Part of a small language model's weights: width 128, MLP 768 SiLU.
Each number is 128 + 24 x the weight over its row's rms, rounded and kept within 0 to 255. Layers, rows and columns count from 0. Numbers have three digits each. The size before them is the row's rms in percent of the matrix's.

# layer 5 MLP down (transposed), 768x128, rms 0.0645, rows 358-464, columns 64-127
093:122113173131131104123128130112114121128136138054120121162127108124155146164113162146144105121084154111158146042114140106082148149114150116172161127152120132120162111092103146150133094122135135
090:120125132148120125157192114078120134127155142160156139093157148142137162131119165144097160142088139133113134153108116113142150151085133103160101117128142158137147140169110160155135117132136104
147:098111137077151144103159183103140115102117099132150134137117127162137091119101151131101089124162117127071145191134116121141114108148131092144111163119134094151128126141113087098118143130117162
091:141144163082131133086114117119134102143085140189140154176096126125133152125123126129135122075131144144087121130132169129175086149133136120186155154117142102101101133150117111157134122129115123
093:128106120111112115132068120136141129101150119173105135134130154095123137128175156103078100168115107096091139114138146174151145161112131121110119149132061097114149137102130133104085118116111114
100:103183125149136111114123116117124138110135158121110117119197110141125116155155104134123140137130182103135115180132180085107156132095137113123154129095110108128092105118169140135117152152183128
094:188114074093130116160134136135111141156136164132146150141151151161083156142118119144131121116111107168182136138137117133148088139095115129145077117113143122129110145120140123188125064117098127
099:133096129143137116083110116179130130160130081139126118138100109103129101121160120089122164139163122115087135129136102115135139080148130113095119121103159122092111167167141111110101105077083127
090:131117135146120130120132108166140115099134151111141083111151103114140114108148136144122135144139145159134141124114157185096104113211170111063105138128130120133135151144128120141120118119091162
111:134170136117119121099153114133137136117115111137117148113123189133145107156135134143169189124140130132106156112157106113156160128131143146150151114177145142109121146112078090178119151113142116
086:147109146124152119109111127132099131117111113118179175107128124160074131149161110136152150125142160149153132121114122144129160132121144147122103158110129140074101144148091132163121124134158077
096:149126187106124126147163163145083094143099132160153135120082104126181139137115156125125179119138163094136150189091105121115133141106122160124103147084173138130135114135123119139135097111152120
120:091085139155137105138113135148065079155098133138103129121154133102106142146135169164069113100102111128080141135121143118121148159132088107167108076162148120098114133111116117141118144152146115
112:140148146121109135178145165126132116099114117111115122143161175150125147066157145146081132097125121121140088164123150095128141094129108127145146138174128145165124124108144121129112143135161136
102:122143123150108102139092129125195159132129111141180121110120126149116112125100137135125124133132145147076141159144158140191161158134141136087116129139120123137155088135095124096155126089124153
092:113087144117106104130130140137127097167144137121122140140131142130130110118120154118154122111149106133141107119140104157135121124092148154104152134116169151092118188124141126146105135132095110
108:105143142125091122151187126157123147150061152092165115122122114131132186138156101153142126109141145190145126160128123108123142144141122117122127141133132106114105111129168118118092121140106175
099:120140115176139113160136117083130143138075140113108143154165123121198152117119106159140132175095130127163094155120116106099119104153139095103158140117131092128099128141087158131096094118131142
093:133076100118121145120126108112105106150081113124114111175111105131103154128128103142125165105140101136104144090153154101113124151125151155139138142129085131179150123146140103139124113142153149
094:178089145149114132150086107129112126150100114147093106167139123140122143161160118148159159102128127150143114136164130119128164167156103124152116131080127137129114126114134151151088121159132136
119:161115084120117143135189164136146132124123133160153121118128124127086117120099100120105118114118106114121138125144119130095134127163144135156134157142115077123106159135114067099151143142161096
101:130139134112101187110127132138134109124154105110140133156141119136150123171102130160136119117110143118111062105095116116169124146141169115140136111140100124100098116137067121104178138091091135
109:142149085088097125167104108153147140115132094129138145145092087106149113114116113120136132140153168156106103158136105196133146100142132116077145135162107097122094091111122134095144130114105161
094:074170124143151122136166099136118091143105094184159101123149096143127105158121140165145124082114118104153133150129121136171166174178149158120142082118080136077140129103082138118143117102136121
093:115124136191140132109108136133153116135152147148105115114139137105098139165161114110124104099097148119142130137125112148128106103117143121100167122122168127161140093121134163145196142158111146
097:134131171135106140115152139133148123141135144143140113119096106104103081179139076120097118149116121083116132113141115159172121132127165148149136122118130150149139104087184157146101146175125132
108:140072160185129132118128112117167151147125129177163142134103111087113143144146103085111167118122127129119131143097120163131099121133101125102077112160159117101117111096110126169113160155158127
093:081152129124176122147097108105110118137115093152158085138114212158123163148128107138092134134088120146103124137130133189141111148158121161106095134080123135126136125156143134069147157139134141
099:135132146151132149109136119097139118133125141121090145120156158175131073150151122123129111071084113131088089104105100143166128131124159124108141114087128080123109068116120131111147122101141129
095:074151102143131102138117141178156118156138105091138135098091093127101171133107127111150102171095180166173140101125093112113097126101173128149106132145119132105127137150131081145077180113114161
107:116107125135096142104095132110118134088142168185111167110154135107136128138147105164110141136159138090088129114144085115159132110132127141112102165152074155155125142154133116135093109140175169
098:098136169135134107097136095129109105109143114215151159118138107110075106164138170117109110153120130099108112084113128174140159156144094130116149118119152117138152173109123114121078148147129153
093:110160097133146135105111069145136106152118136115143159142079141115075127170102133153174102113110157163129138145132131126140140128167100116132152119117148149094087111104115127137110175112166154
106:103130098134127126116149131144133090165158113174145142126111130174147082142103160130096129113134104155116103177105100115129129169119104117118097097105106155168111138143116167102116143155168099
092:141167109143160128127114132103110109116107148099133095135149122087134124110143110134149166119162141159166164079145142139140159116128182167160167145145152150076169138133107158112176118121160113
096:172114114172141170113163098144123156110141128138103108156153105118085118106115176103096139134067134120155108127140103124124124145136102160110161118131074124142138102126106116132130147138173086
096:105134169133119146092076151113126125108157089139149142132138159098119124122101100123093143151119111156152116117086151164118128151143126102157165145120141113090162152114120123129142093109099153
094:102144123132168115134147138135115112136103089174140165085149130113136142154100163146142106170123138162085157063134097157146166112132140148119179132112121117107117137150148151127187129120122164
083:117135062087105108168137135169152165146163142139117122150134145090133099123106138167118083103158102121129147136130128145135098120107120142154131157154136136159140141139087153091143113142127154
193:110133102085111140113126151107152108112098118152127155123094087134098113070129119086097125110189117140074160139129142122094110105134123079164164149187092078117098154146096069113135139113133127
090:120088114160096154147109112108118103153137140111117130144120134108136123117122184152152101144153096099114093131118094147137159122138126159161110114126115130098150118144107150098122160145124134
104:144153129129094130156169155155093131085123149114174104135118144134185150091139111077141096146120143151170180138112143160099159142144109124151144152103115134141155153140105134104100104102156130
102:104145096157127124144164122126095143130165102152109121141103156137187124155142159140156102122121087088140128159125125067182133142125107120148104140088145151140104137111089120127150119177163104
094:128088139197095111135115137121091136140101148155112157156101113117122111124128088133128114120123140072152181113093138116090112148126116134141127122136118173123114156142104125141119137138168089
110:131156132110134138096144126153135114125104123129104124174091120102096120119081133118117149147152145124185103141132147142131131112127154137107124142065164133156107131117131140096113136112159123
092:102143148090114125143088150174181138154201107148122107085131120164123135094122117093121113075139155117133141124113110101144106133133130155140141115120144126124121102124105170129133149118146152
127:163141062138155114117109105131138127154127115155134089155107132145135109064125128164174114142148134184096160101119100154140090103101117156134133167132081113108121122140090154120099130121130154
090:135136104116114117116109137107073175099145126149088126111124141104085099113072124110155138144090114129127092103087132146143147104169145125101127091153112089144128162101173125142160141110124123
099:129099121080121173146129130141111101091127162153127128135121160169118099162097133154116119089142135166151137159125138130144136125127125098138127102146163146154094146133109133138121118142176132
093:104139174110104122098142136143134093159160163139126100131140077107130124119150128111117162105131092067131131101085112131157133107145099073143138135118128151126101115098096132139080173096119142
099:169156107144131162112145096121162136130133176150149133140104168117100146124084128145102123118126135160117132176104105092125149046131103090140162104172115127112075116118111106138146100169141128
104:119118158193099114145098141106132135146138162104135114094111123137131139156106156112161130129080080125145172148115147168098097091083115165137118113117115129149144131119134186102114173116130128
109:177122131115123168154144127123115145149157138143153113118143154130140144120084183113120114102170117094087158160106155134136129129091133167166151117135099097122107129142111129170085113106169141
102:140137092158136099140107101158115114134112133184134170113143143137113108104120140111121145141135123134156154132184108110115104157134141115091158125100134121096082082127158131101140124160140159
104:093128136135121125118087101147135134132172116106099135132101084149089192193128136131149109113102135124110099123148156158131143131114132144102151085165145135088105152170136100126099102169140136
099:165132141162107088115134125142140135128117146126136122173106142117148097105135097140140147110096133121121120163115129145075169103148068122095135146098134183140095178126159139118142143087082114
095:127137131146152099167113090155096121175112128094124081127091095083154133113138143093127164138141109111165136168111182101102117144140104154132133130097166138143140103115117158116149120143149150
091:126070130113152118106129099106131113152091151118091136120137096099113151128132142149154122120121141088086109179136153111138122146133146136078144132116115086118115114164124130131093154090099109
139:113108141126090131161117166201107157122092146118145111136119145119147128071133138152135134127144168178132121131067108101140145119086104122083093122118146143136123144140146105125124109136097142
111:120131124148127074109142103125167134118110145142147109155147126078167121131115115143143155088108103113158164162123140111148109099131100117118157139129135137121094102171106063111139134126163138
108:156123125111125119148149134132126173111159121120106128119137114157137148109134146121158137143123133111157116148138113121129134141172086121084113188117120145096138108112166151082132120123161107
122:143132151110143084085128116163119100116159118165127178146110147133114153144123096162121099112101181191089121136156086110177129118120139111119178141127123091131137129144171133119142120133118145
098:126165092131143144133099101167122161096140113151083156147135150161158156099143082130090113113159115095117113152145111141138138099135125113123092119128068128150159122101145134118102113118119132
102:156116168145112145134127143076150156126135109109119129098142122162105123155136150160109148135135084105112094160097143118111149108101104123138115134167142121175104101140115121135078158107175123
090:096128119144145114121099085114102142100162146170121123132087150076103123175135098135129104077121121093156099134143177143155096119086089109106180095151129116111163123122126144152144114148153095
110:122134114166121101102161105134103102132146171132099109139192134139136138149095137166125137100127129106090166145187080122158149118085140181126103129138182181153144147143108134132146108134133142
110:115130130148128152116148148163125194063136117130127079171092135162127146081087137095122161083122096098125141149110147105138148116156131117114143121161133110152092170126168121114135106130114135
092:180138143155129116144070084151108142131142146140125079119149140139097139173103137117106138135122085131138120150161123153185103116132151096108101131078148127143111125091154137133129146138114155
098:094115089110112106127084117104121151096165176115136141172129143152168163107126159177096145142105095122097148152130142117084142155117133156096108120151100151100138165118120152160123152151109096
099:132138132121137080099098118172116143105083172143113116179113109128077130153084120200145151126150175085143133130158149111131131139105143122129122109093106144180131156118111140107087107144132127
103:112118092187132113115164129143154134107134114128100119153116130140148136126104134116122102146115107197138103117146096137107137123111086126149189103117151117101117164104149154145124165147088144
084:172134084167114091111118079142096133162121149119123123124120092121102149097121138144131163123121173107145111161145129127106122084116119136137135149126146116136132116143160100138115159090096148
094:097154148182132086094103104080141140155127154130088103130117145100103091121109115120091128091125151124165147115122126157108145147110129092154136091107132137114094128151089130134146132147110137
119:141119161139105154129162136083118161100153135103148131125135129154147154096133137103110166097129120077176108119141151102121155129128104127128096129134100157128145081111120136122117093129133130
097:139116121137096149142140156098136126101109133164116140136077122127106068121115117099132122121123139139112107096087097126127154114162114170137110123122124146108176135145095146127174146125061134
096:119082152179110152114120109164109136138156160060152082149147128149100130142168125157131143107129178154106098115129123144125157171114138126120110097107145128158164117165161155129119128140145072
098:101113122133106104174104121113127114144095113118126157103124144093093130130117093111160103147077116101140172102140084112124151110101145136121132101118133141144143130101137157145087131167132068
096:126137109089101112152115128146122149098118105158069116138127125147134101145142143121125153102110141146113153100142102092164164157102139163142146123110091149178137185117109139143129100183126119
114:151149080084123136123151130119153149118135145146123156146133139105126106117151107106150098135103146109122142122083098112148121126143138101123149132137080153111121109122144143099153091087132144
095:110143134165129138130153111129108118142129136112104148128166074107143132071123103157174113153130169112131153141125163123120122116104152130169135103136170162123144113157116155123138133178113106
102:164134134151159118113156160135082136140074119111190179113156128111110094141143137122140084110148086128115105100164120135148128155135124159125087118133142144108123163124111111146098133119136140
091:132136122134124156139123137107155118133089107110162143130139086148103062142106134081117109098111133146143138128164113135134132157112150129103124127101152114111147136097112153149139112108098172
093:138119181155156194158136140120128125115111107116149108146159158122119154147102121097134159111125143159109086155131134129166122142149124155159153086127126131128144155161136122132148142143148085
113:113153069124121180149174109114136098145116129120104130120124106127103130116149152140109091188120138131139096122129108146138084154134160121107155129181130168104124152121148142133134089129144132
096:089115150139124180087127111113118123139093178105129120133139143113132161081151132177127145146097141094127136108165117132112174065108134100150145126127109116110099123157069159129144128106110144
101:107127161161113186132150107155135118124072101149121117166163100101122116125105136126110146152132176117131128136129121104137140146159122154134156159083136103093104111105136124113141162133139116
113:116141146109077096151115104163143117100102147103136127125128151160103082145169160178132116141149129077091152152192119122125142118140154143144122122100122144096114132133132118087123117096120158
108:110067121091098133143092152135138112132194073121124150130145154149162138148145123093079117126107126122086145127100141098121118112087132141152095165141167116096146118158086102130160128107109147
103:136133086068134155108147124158148139131159104138093132159156114109137143135149096130106132126135157114128112147091123134140112120124184135097092148114088140128119124126138152159108150045135121
081:171119145138141142127162156141149132145087113135110180076126145124074110144119134120141103150146114189167086164170092139146142169130144142115136139115146131101103146112140156109144131108134093
096:138098119181124115139115136114140143094128150091085115145136115139119175104103177132150089173111134145098105085154126137122117158093122127158115117134127115138132128142112160128106134126115127
100:128103181150141066109124117120133135102117116099096117148188093076102132135139150144156113132115129092116104107149138124105144127137129096144126124085117125162119133182164138150119111094129118
108:099137147156125154104174131119168122123096148143130138106146111090114115090125137123116160147088153158183117151126096129135155133135134150118112125117137129134107136130150154128121150108115124
102:155173106119114131147113125131155160121177089110110132127121160153155069125118124122141107102115106137147096119105121094128086129172106126091161127117141092098117129087137139154072143122143166
094:148138159158117116133172120147120140140095161149131088093112162116167105091106132121122149139139107132123149146100112123067141153115131131119110137127165132133132132127153109156153133108129096
094:118113177136127121118110119103171165129115141097130104108161129134101133150112108155178132123134135146118107132156154147168116129128166115098119113138108118150131134105140152144121158125116117
091:138126163135105115112132101175117136128126124148107117134153135111157108113087146152181084162121126135162146110126110143091084154151136167065098133132153173103177130133102118085156112100119103
104:138097116139155108145133164123151117146131122095183123092126120166118128141131124143164157117117105147123152090135154100156118177110148134117128146126147114130147129136119084073167137141081102
107:115172090128172150126120088152146101149101122130126144123108119131165139102145125138118141129137122114111139117159097122112120145149108163119126139121081152108149138134101164128171120146132137
092:129119143145151114150127121137120119110136128116125132109137109139124102120134100106098166103138139128144141179134129144095120133075083168140115148123169144122111064114134130141161157130120136
106:102144124113140142113135126104080149170108144157131156122138143107084128121140101125129152133152109162119141109154123128153152137086175141124150131129088172123097146120103116141130152100092099
101:140111128101120145111133161151131086147174125127099122112171107120140115118126146142097161134108081118094149135089147142118081116120102153145066133131190141166121128098114160172108119132128127
099:171100145123134099100065112120157142130114159127132095113140104129092149147145113099151149113103175082171123100121150139137137125158149129140090132131115115139157126128113168131139150126093102
100:137116126132154099107088112145128108115141131108138138161130134128105134154110172141141112114119135143073124132114098147123104144187166100140144126120137107147125139125151175114100162152071076
094:137116121156115105119097133129135164149139132121119115130167145102126135129109128142153160117104116118138133166129129126144161110129106152152142103170159121133126078076143096123109183146140128
098:138082104121139187142089114145150138137184131121149129087178123133127161157142151161134050158159107086165112160139165128123126119124105111109103100111146135114131120118184145136128166153131133
100:091144118110136047122102126154131105138159137101085144122112142098099137112170120106117105129124154079148207125116168144141106115138124151104144139128150147153141116079155155122123142136123133
# layer 5 MLP up, 768x128, rms 0.0646, rows 359-465, columns 64-127
093:134145135108128071133089163117100103079103151122144140193106130145136121101120111148136137137140161096124153132109104120098140109180141081109106138147136162159114142147171120166135152088134101
123:124125164127184124094118187114119135156122119112143085105110083151155085132075155103102135165123096116080116163132145163133143126125141112139105151135150125130128168140148090138081148096099108
093:116112131151127128141144137126140101133130107097128131130120130133141128142133120101122163129125081134145120154108124121093137106119168095155104102180114135172121108093126139101131180097154140
097:120136156150129135090168141123157117136121107114153113100107117143152084117091106109155182094112106138164149143148143130091121119128158142150176138130159165141127130120115122131130142107158125
102:111104096130150117136180142114144109113127155145132101128163143118098131094153166153126148136138152169111128095126145143117086158129153135153114107122135097190138129105107115141085127124119161
098:062134170145124153115135106107120118114120101111118097124136108096152081102125116108130121120114145079100136144123101122127147120154154119121176146131123130111159093162106128073129176138154124
111:116184121121097158137130080153122101103128094165116099108119163134095127124093120146111125097134157109112136138145150138159113133135155139160101136169099092129108139162145148137124132125123190
100:158131156109186159116177148099142109151121100143115132125119173139055125182158132131130085099156162182126122147106165130156133155071157110150119171114132108104129139108123130143111124163139138
112:145132150146112138129140117148138133135139124136097123131170159137140145171107091141177129135163090065094064144154134164131165115124159131151187127124108146151121153132114099151117114122158158
089:115148107133139158158154141113143095126149140111112065107143112100162132216092113132107096130097077112133164136163128096112118149126127126153127130149106136178150099100134126111113140112126122
098:106162109138106113148122101121159130139124112112105133117146155080080102136131132142133126116149100113136141145117167142120165129103145121144160075151100150108123146097129127149098114122143164
108:101110167099103109123106141142148105163102130170088070119095133162200130123162131099158092148142150130136152145115163118151131078139119107137162118155115115165092097125129134092111108141095135
105:103158087151147105128162180127131151131154142133150135135122144145099112122153115082154090071128116129139137141129168103081126147111134142104131177147106118127110139195149120115115132111112092
105:129132125117100145100115130106143107159166104120143122128136162143131119143061102121137154115166140116123137134123159159142113136101082125153107082139118140138110174099102125142125094104152131
090:153130115085154131141160128168124133154150119163082132137149088135096106098109170138096119179156110114106121168118112131130123105115139145132140089146122155082107194101184139093105146148110158
105:095130133131125077146152146118116155075112137128163103137112143119131177110128116135154131073126092153136133095120122134156167099144097118152136105138148164154125118128096100134084187125157153
098:088140109123116109134137101137128097053111134100138116078152123122115091129100100173137110112107126151120150143089157100144143127080123142163125125164113118091142138146115119131127108124116136
089:131140157135128144139123159163130095145115088126155150086150131136159114096115133147142131170127157114091163128123111151116165125154108138106157103129142164105142134119064102160106138146149118
088:103133147110105119110130130132150154097151120085117161114109129117131147161155134103149049122132113148106102107171151144106158113123124144141114121137140145173162126105144122129132081086124145
112:137148104096140110161159153148158151131120137111132149166125125158096116167097162121148102088127100139103107108105117152125106124177143136156111138139125115106131128133135114136120146150124171
111:105152147147134107172120137149130109104123131109113129167118119129085152112142123142133140150115146126150179151100069108081142141177153109155142167144082125100137173108117121125152121087141109
107:147155110147130156108103137111135095115179150116137093127142088161119111153113150108125175119119137110140138209111087112108138125135093091139116115154102125137124093145090111121135119126138145
099:145134103119152147108104130088112110134109166101136120127141140140173140135106092091118148124156118132114099163127109122108071125125110061148114136150156140168128100120121141115124148133064080
096:090140109123138109074101078114148147102089157116148117129071134141113120144121091159096121134134110110152105151146160126104106115104127131152108129129088164133134139089115137135142109117115143
092:141114122097126143133107094135153119106143130161112171161111161112148147163106165157142113139159112162105078129143089107175151128106156067123170130121104097078140152131105096127141165184150135
105:122103095115116160141159110132113149114104139137143140100121131129149110145149111109094102142146182105093131127092121202122086134124128111105130148134130122113144106141093127125131126068115127
098:086101134118109131083162112124128126116147134092121164138109145123102108129120093110131092189144103156128080149151128082123109126102123144124136162133104126152135168074135102137129076163097117
100:112143126151134118089155133151114145112145095141126137130091102114134106163116126137112120111151158159126140120121135101143162129142134148104123117140112152128154129084105113116111101089139139
101:124089166120143141173155102139102128108096130155158100143142104124137159092077121109109148141132103183132118087120167102126131113077121152135084132130134112118091081131124122149078141100137121
106:147137122142132124122127152131150134103132119139105121114141139125117205155079137114119139126146128117139076110141104125178099098113145116143091151126119120091081140149122106099120140108121144
105:075136142154105152102107117108095108112115143187153145100116129138111126147102138096086111110111128129124153126118115128153128126123115087088132096159141086144127152109113118122143108091118145
092:095159118140130149133149157137111099110107106209134130151138134126122147152147121115060168185118127166096147128105096151117106127108106125134102135145129100108115133163160153114124106116062109
105:079169087114125127097119132127145153121166074141108115108131135108098101128117146106096144160152166116158122146163109136097161132100122110131131138133064146098103135124093134159155127158131101
096:143150093117147137151123104154138078149111082148083118146161125129152120078117093161135155152120148138111101110117165159084109104117115131137140197104140126103072100134116096081123110158140130
091:160139119123126158126116135131130117119113081159099110124155161113091122178117092106170107117111091110144143115119142112125115085119152107108165154131105111108124159096140124110143127120111112
105:091083131132182150103153132120084198134106137115121111119125134136119116132183180146144101096119119141115152118102141122143079126138150103135178121127113098151162132128108119115085150128145161
096:137140168130101126133143137142138119095164151110119107153103117108140107100123117108146136115160112105158110158163130101106090097118132117144091092135124167125139126140092126166102115112087074
081:099167119103141126095073136103153110092098152142136149109114105141114124090107083100134094107120143126110144178095152120145137142155134118145119158139131107087118085117088121142070172133136138
083:113126129133112150115103129146192094096110143099173144127091129114075116146132122098136092091149119160094157108112144126154135115101150098158103097128107135127118175157106108157139105125088166
086:130119116098143163134090130148130108149083130139143123114109143118138128124164144073137121165151145141098107150125147099167106098155116120122157115161130087143096081091119099153130125159109095
106:176145128103114084126111101084092133125105113098136108132139137144136120129112162121128103069125168138103116137092120102109119110111158149171102140146101101173137132108175124147133103151093170
106:126166167118106121123157153172123132118097148112111116101171128169078098115100122150121111133123167192093134114129123167090131095123160130129110121159140083100138121147148150128099104122116200
093:143157110101163123086115147110141119132112067159078115115130103127131153118111094112077112143124140111106138136140160158161129093123100146115121079124138086158146155121108121128124137117107085
108:136140167124094151142154090163122118176111141134110107165146120126097157128119144120116140111139113161123118138149163129108130121136083162153138122133126132163140115152132116178161162129181097
095:115145114100121079081141135135135142116086134097117115126073113127100125164141136120101155113111117168111095100086106126076126146133100156127092140145118118111127120141120122133172121108179130
105:158128135117176143108105117139149150131131097162168109131115151145154172160095116116152103124109151149090143145130118095125132119132117157140167165135112087119086114145142119142115110153139145
092:097135125143147133098116124156132135107120114121114149145117140105155150144172123104084140127136123132134134152108085141105128157076077126176136136115114127150145132124124104127098131160152181
111:129133149108148080108160135155189118126093089084140110112145129128106099116151116093153141105166143113117099120127091163101185122123122157125141133175105156104103128116082123123143157175140122
096:116094156133125132098117140117166160098123105142145140155115161153116137180117107104165184122136160131140118145164100118107123127118084128142145156158105107160130100130138121132157130135144158
104:112121153148139162139114191132172120110136112090174105114101140110140136092115127161083092141097135111132126138135141149109149125109146114155142105153107141148104123160137106119121137152144170
102:141124120127108092130121124101167125158165133096155072143130158126113113151107126165115157141096142167086117120159092111165101100123082118117163154136152124095139117102123088131164133123116149
105:139075118095096114142137134123133140123156154138143124138125153108142106124136171134168097096134153122120083135157160109140108122127150125153172090114088105109105159163114119154131125100124127
105:116134173121147086136094147133168123143100161125122134133111134107130147159130124083107128114210149132095134131174114143136142092151122116122176141121114143136109121132117122092120132165133133
110:084116144128074123112141117170156095132094122097134115138129107115121134091124137101065152161156137153135132100125097150104117112118127098129149128149110179135134135140143114120105117126167098
102:129083132107114126136108155111141123144161120120109110084079114117134132165133131135145139145107145144107101133113122095114101114119110070130107161122126132159113129109091135155089137113087122
091:100128173118117137090104110100154096132094146152113129143137136112138127095088145087133125119111152137129172119098092121202134123134130104138146143139133100098143153136116107136128165118102119
101:090163127130122069133159102083127120147175096159143126126121114117168147147095106174134140146139138140147139149126121104101112145150116155140091106168127157142121154080113119136093076107114157
157:138129106114108136164147173147120132113116115123142080135121150137140149098112100124157120120162148162143153148116073129107114118099121147119078131124130132155146078132131096122151105126109141
103:135112139095129111110129126092115161122108140106139074104142142170147118126106088156140102091147125163117128119132101108187129125103107098147152088156102112111087126124114128103088157132105118
103:155138127075150094120161094195163149107111137118084113145100112157081131165121137111154118134130131124146142145115112136118110112116089100163137119116112118164156141146107111125169117133126113
122:118091155131137133133156100155136130104154123131166145145108120149112166093107124120133120108142130172084095100160121131157136146131131110173133136135148100138105107110152120124135093112099182
098:122097112090122154150125145123142156161132131140117132149128180131118139174141089145083136120126140139136113120118129165150160100145124119133132165127078131143112128111127122116154103142148161
106:117204142122127099164155132131113135146120138093095145118135104139142137189157115156129135089113117117127100172134106109108154105113124115135152157139129105103164143133157129135139155070132149
092:149083141117125175140140147155152118171154133120155137131128085185173142107081156071169082149149120117097086105129131131114140127147117116144120117116111158132113122145152112140126105160128127
103:128103119097122118079133156153118109095110133068167130131090091155098181140115106149154169163145113110110119167156108104124096115170111153168150155108138127143157156160121122086155125103107136
105:127131137110085153086128121126165147087117148127116101118100132135135156157110129136163106089141077136101140119112126115108122127156130104130093114163094142138152150153133110148148127129110104
096:126110065081141139167127115144092105110107110169118139132090119162110146115092104148134094086123123136162140173158114133125120110110096128124138131142161174097153118107145120125096145121143116
097:135128118169148136156114123097179116147101185144136120098131099127089111103135138136105121083126151116112077143174136173155114137114141138142116123173158081157107107129110082116118150118098146
102:129120143142130159152176119075166156149132107140134117109150158124143161119137116099138123103094086157128129157135114126138134081123117150128122149140149143084085122120124120123093109122140148
106:069097076116148108096126100109103156161113138095143100145110110174135127140088150142131117108098125124108153178181122139146080102155126106128138123118136131149119153115169132133121094117107143
091:121102105121141117119135096165113138152137158156125140076133131129119132087126172101132096161164128138119120142097115126112106109139128143137165120150144128127082093133163097154155153118075146
095:109106118139136112141135127117123131129114141191185111157099156138152137132147092150115160106155116117118187155141120109094140150153154102169152148145134129148114136154142108168115164126064147
112:114111164122075113134171169065112149114133102133159140128155152155147143092096105166093143098157145096121160142131175151112116120101111092137076180132146103147127102147099113097112134109116180
103:119170133108110134117126123139135128126115118139099089157150096084110183113152149124130130138109112171114111154153141146170136138123174103139142163151145115156089111112075121100092077110150162
089:119136114129160139138170127124133133152137157142171131082134113113128116140128130100147084114141176145111159119134152135087167131084136109139083143145139082179123143154138133128128158129134158
096:096092154106121151127106093132102084144114122165125108128134145133123107120183087101083125145137148174132124152139148167145141130156129099146168130103113119107105152134114093122140160134088141
098:136103178136142127119128119124099095106093117112119121090097094091079111103134090121123114113098097127115127101146130109137103106146121127125147148128137078111127184144142117142077141159151117
106:081127149113070145130155145139108108140136153147151148184144120124122123127132112097164099102108137133129142140111146151099129098134126127154096147147104150100109151116106130106135138121141135
097:157125145152125167142134140090119072084137104156138156068147134129089094163127133132141156106130106074111147088141079144139145101123115102161130144127164126115167107151156087128166073121127132
108:086128111108155143130172149099147135117073109097139151147151111124105088150121155152131141144157106138134141101135115141145115126142125114141126098167145174116131137153098137110092077151149117
092:136145127085152127101119090160130099151104100112094145139129154095168114112120125103122133164126099090156124149142152099148112149111150127178143122165107124153159149087144121151112109135137130
099:097124138134169102116157144102176138122077146084155160144126111159115126141117092104119142134186156076099123141110152136134121108127129111153146105144109167109173106162150124156087116121120166
110:140146136119084157139172087162168097156113122142135146112139102117141141151139177152127103141147103121156124118130094165060108106108141152132128129153129135119133160102149122144131080145134157
093:142112131131121147100097140117168095107153087154153118107126116164152145086145095077145133156126096119108171118159135124155166093128082075105100136134142111150142144103142122158099152094143142
111:160145105123164124152135122116123104112125162132184126087136133117136171066150138148125185147149111130148131093165091121071139131103118136143157103135151113171108110152113091125194126085140154
106:136141136113130121149130076115076149113116129143123098125160146121114136113144160131100093088163134111117133158145108133106146118109134135139132126130078150147118194185124135115075103095113137
107:081112125094127162122133092117169166160138155137141102089096131150132140113080124125097188145142096172100119109136146088127165113120151107138122134120172142135100106121162092135103134105155143
099:125150124126063105141135087129143133132105139167136173149132126132185142125092156109139127101107121126149106126144147111150115117106105129147134135143126112148076103154134133139122114099139111
092:130146132131145174116114146138138123122119157154137108187104129138150117112163102104072125157151129124130136110078133141134174128169108155143127149113127108135145137119084089069116178123100104
096:137105138091114146133163107116095077137137096167136134162118121129114145140124131149078176161150124104111107099115092197131108138134156141131130115150071138127132151136130101087120130128119111
099:134111117112129084125128134080126144098162119090173136144192087147171116127134076134121143063143134175103098166126130103125126119104134144133147132115113167124087111158102131131121130088107136
104:114118100143138135140135145152141173171161148116115146153154147131140149129129152109133114149171156116109114124149082170109136109101144117144055163143129140129068127107085131182148135122183148
098:112124147120144166157102107123150114093118123142119142155108116077155133116084115152092142109154148153068127135102132142113137094141153164121098140151114102120146096171117114140105123137096173
096:128119119125113139122113151111096140114106136144088122123094121126183164138096135126151086112131136117099161107155149138171119128164147068154105149118137116161110152147148073124160151142109131
094:108121118131163152177144109109118119143105125165102145096140079102138088134110121140128198120154113132114074157174135087075116129108189124115123155138122105129150158101168125133105140110103137
091:138110105123132136124118159088162130138121102090123139101103137120126099133130111116095110123111134122085112133107126108179120118147180128118142098140162132105087101114147135122122126140121145
106:111130138126127183128156126103116127134121155151141149110183105145116111182107114136155131144110122124136096155129097108123107143149124132106106087163088117125113136121146094162142117130124130
098:123126123115154125086129145152118082106148138138122107145134152140142139131083155128128139160149180105113131122147141131152082114134092111158166149152122097106135114096141120129088178112135103
092:109066134138118138116145135116126124105104165148108131140144137102151069121087125128127134102145107135154145129109163103144129175072138097152159155173139114096114106125144107174143142145114201
101:108128093101163122112161075167102140107150124088161163169128137152092116135141136116089142131155117117111137113146088074125115129107176173106115110152156138134190151102134109105138116101161120
100:137148090144140136125132145111155129106099126122158126113131097134127128145118123110151161154129087128104157111167114096125119124092109110156140084107131103131122130129138136085148133162121173
111:115133093110144097157113076130129143121111110087123138149101078142139124132104125118098087109138155124127114101109179171114070144129159132109128150137108111181156117167138111137143123126113139
101:101140106141121123110127113116113126102145128105119168141132134157128140147093190140136134112111145135140120163140082081093096106124157106149139119139129107149119129101139134101121107100126142
096:147127091104139114129164102120152142113115105107182152152115165134126164157155129101135164144191125137143121087129110141128145096133146124149135141133120095113137097087115125093125158095091120
105:133123084140125113119142133105112119153172134119082121124148134130121134141116097190105080149139111123119129126120126108102131118122167091119085119144134112111157149141152103140116149137122141
091:059127099157173099104126180152137149081146139149116169124112120131152071167158108099118119127118068103062166129131160138137176123132140117141123098137136123138136118159156123151127129134135160
109:120116088129089137066113136137162101145089144107124115139146140134133132091118105110133117153142183155120124115111116133136108105127126110157109146135109097103122144120149124108091126152221164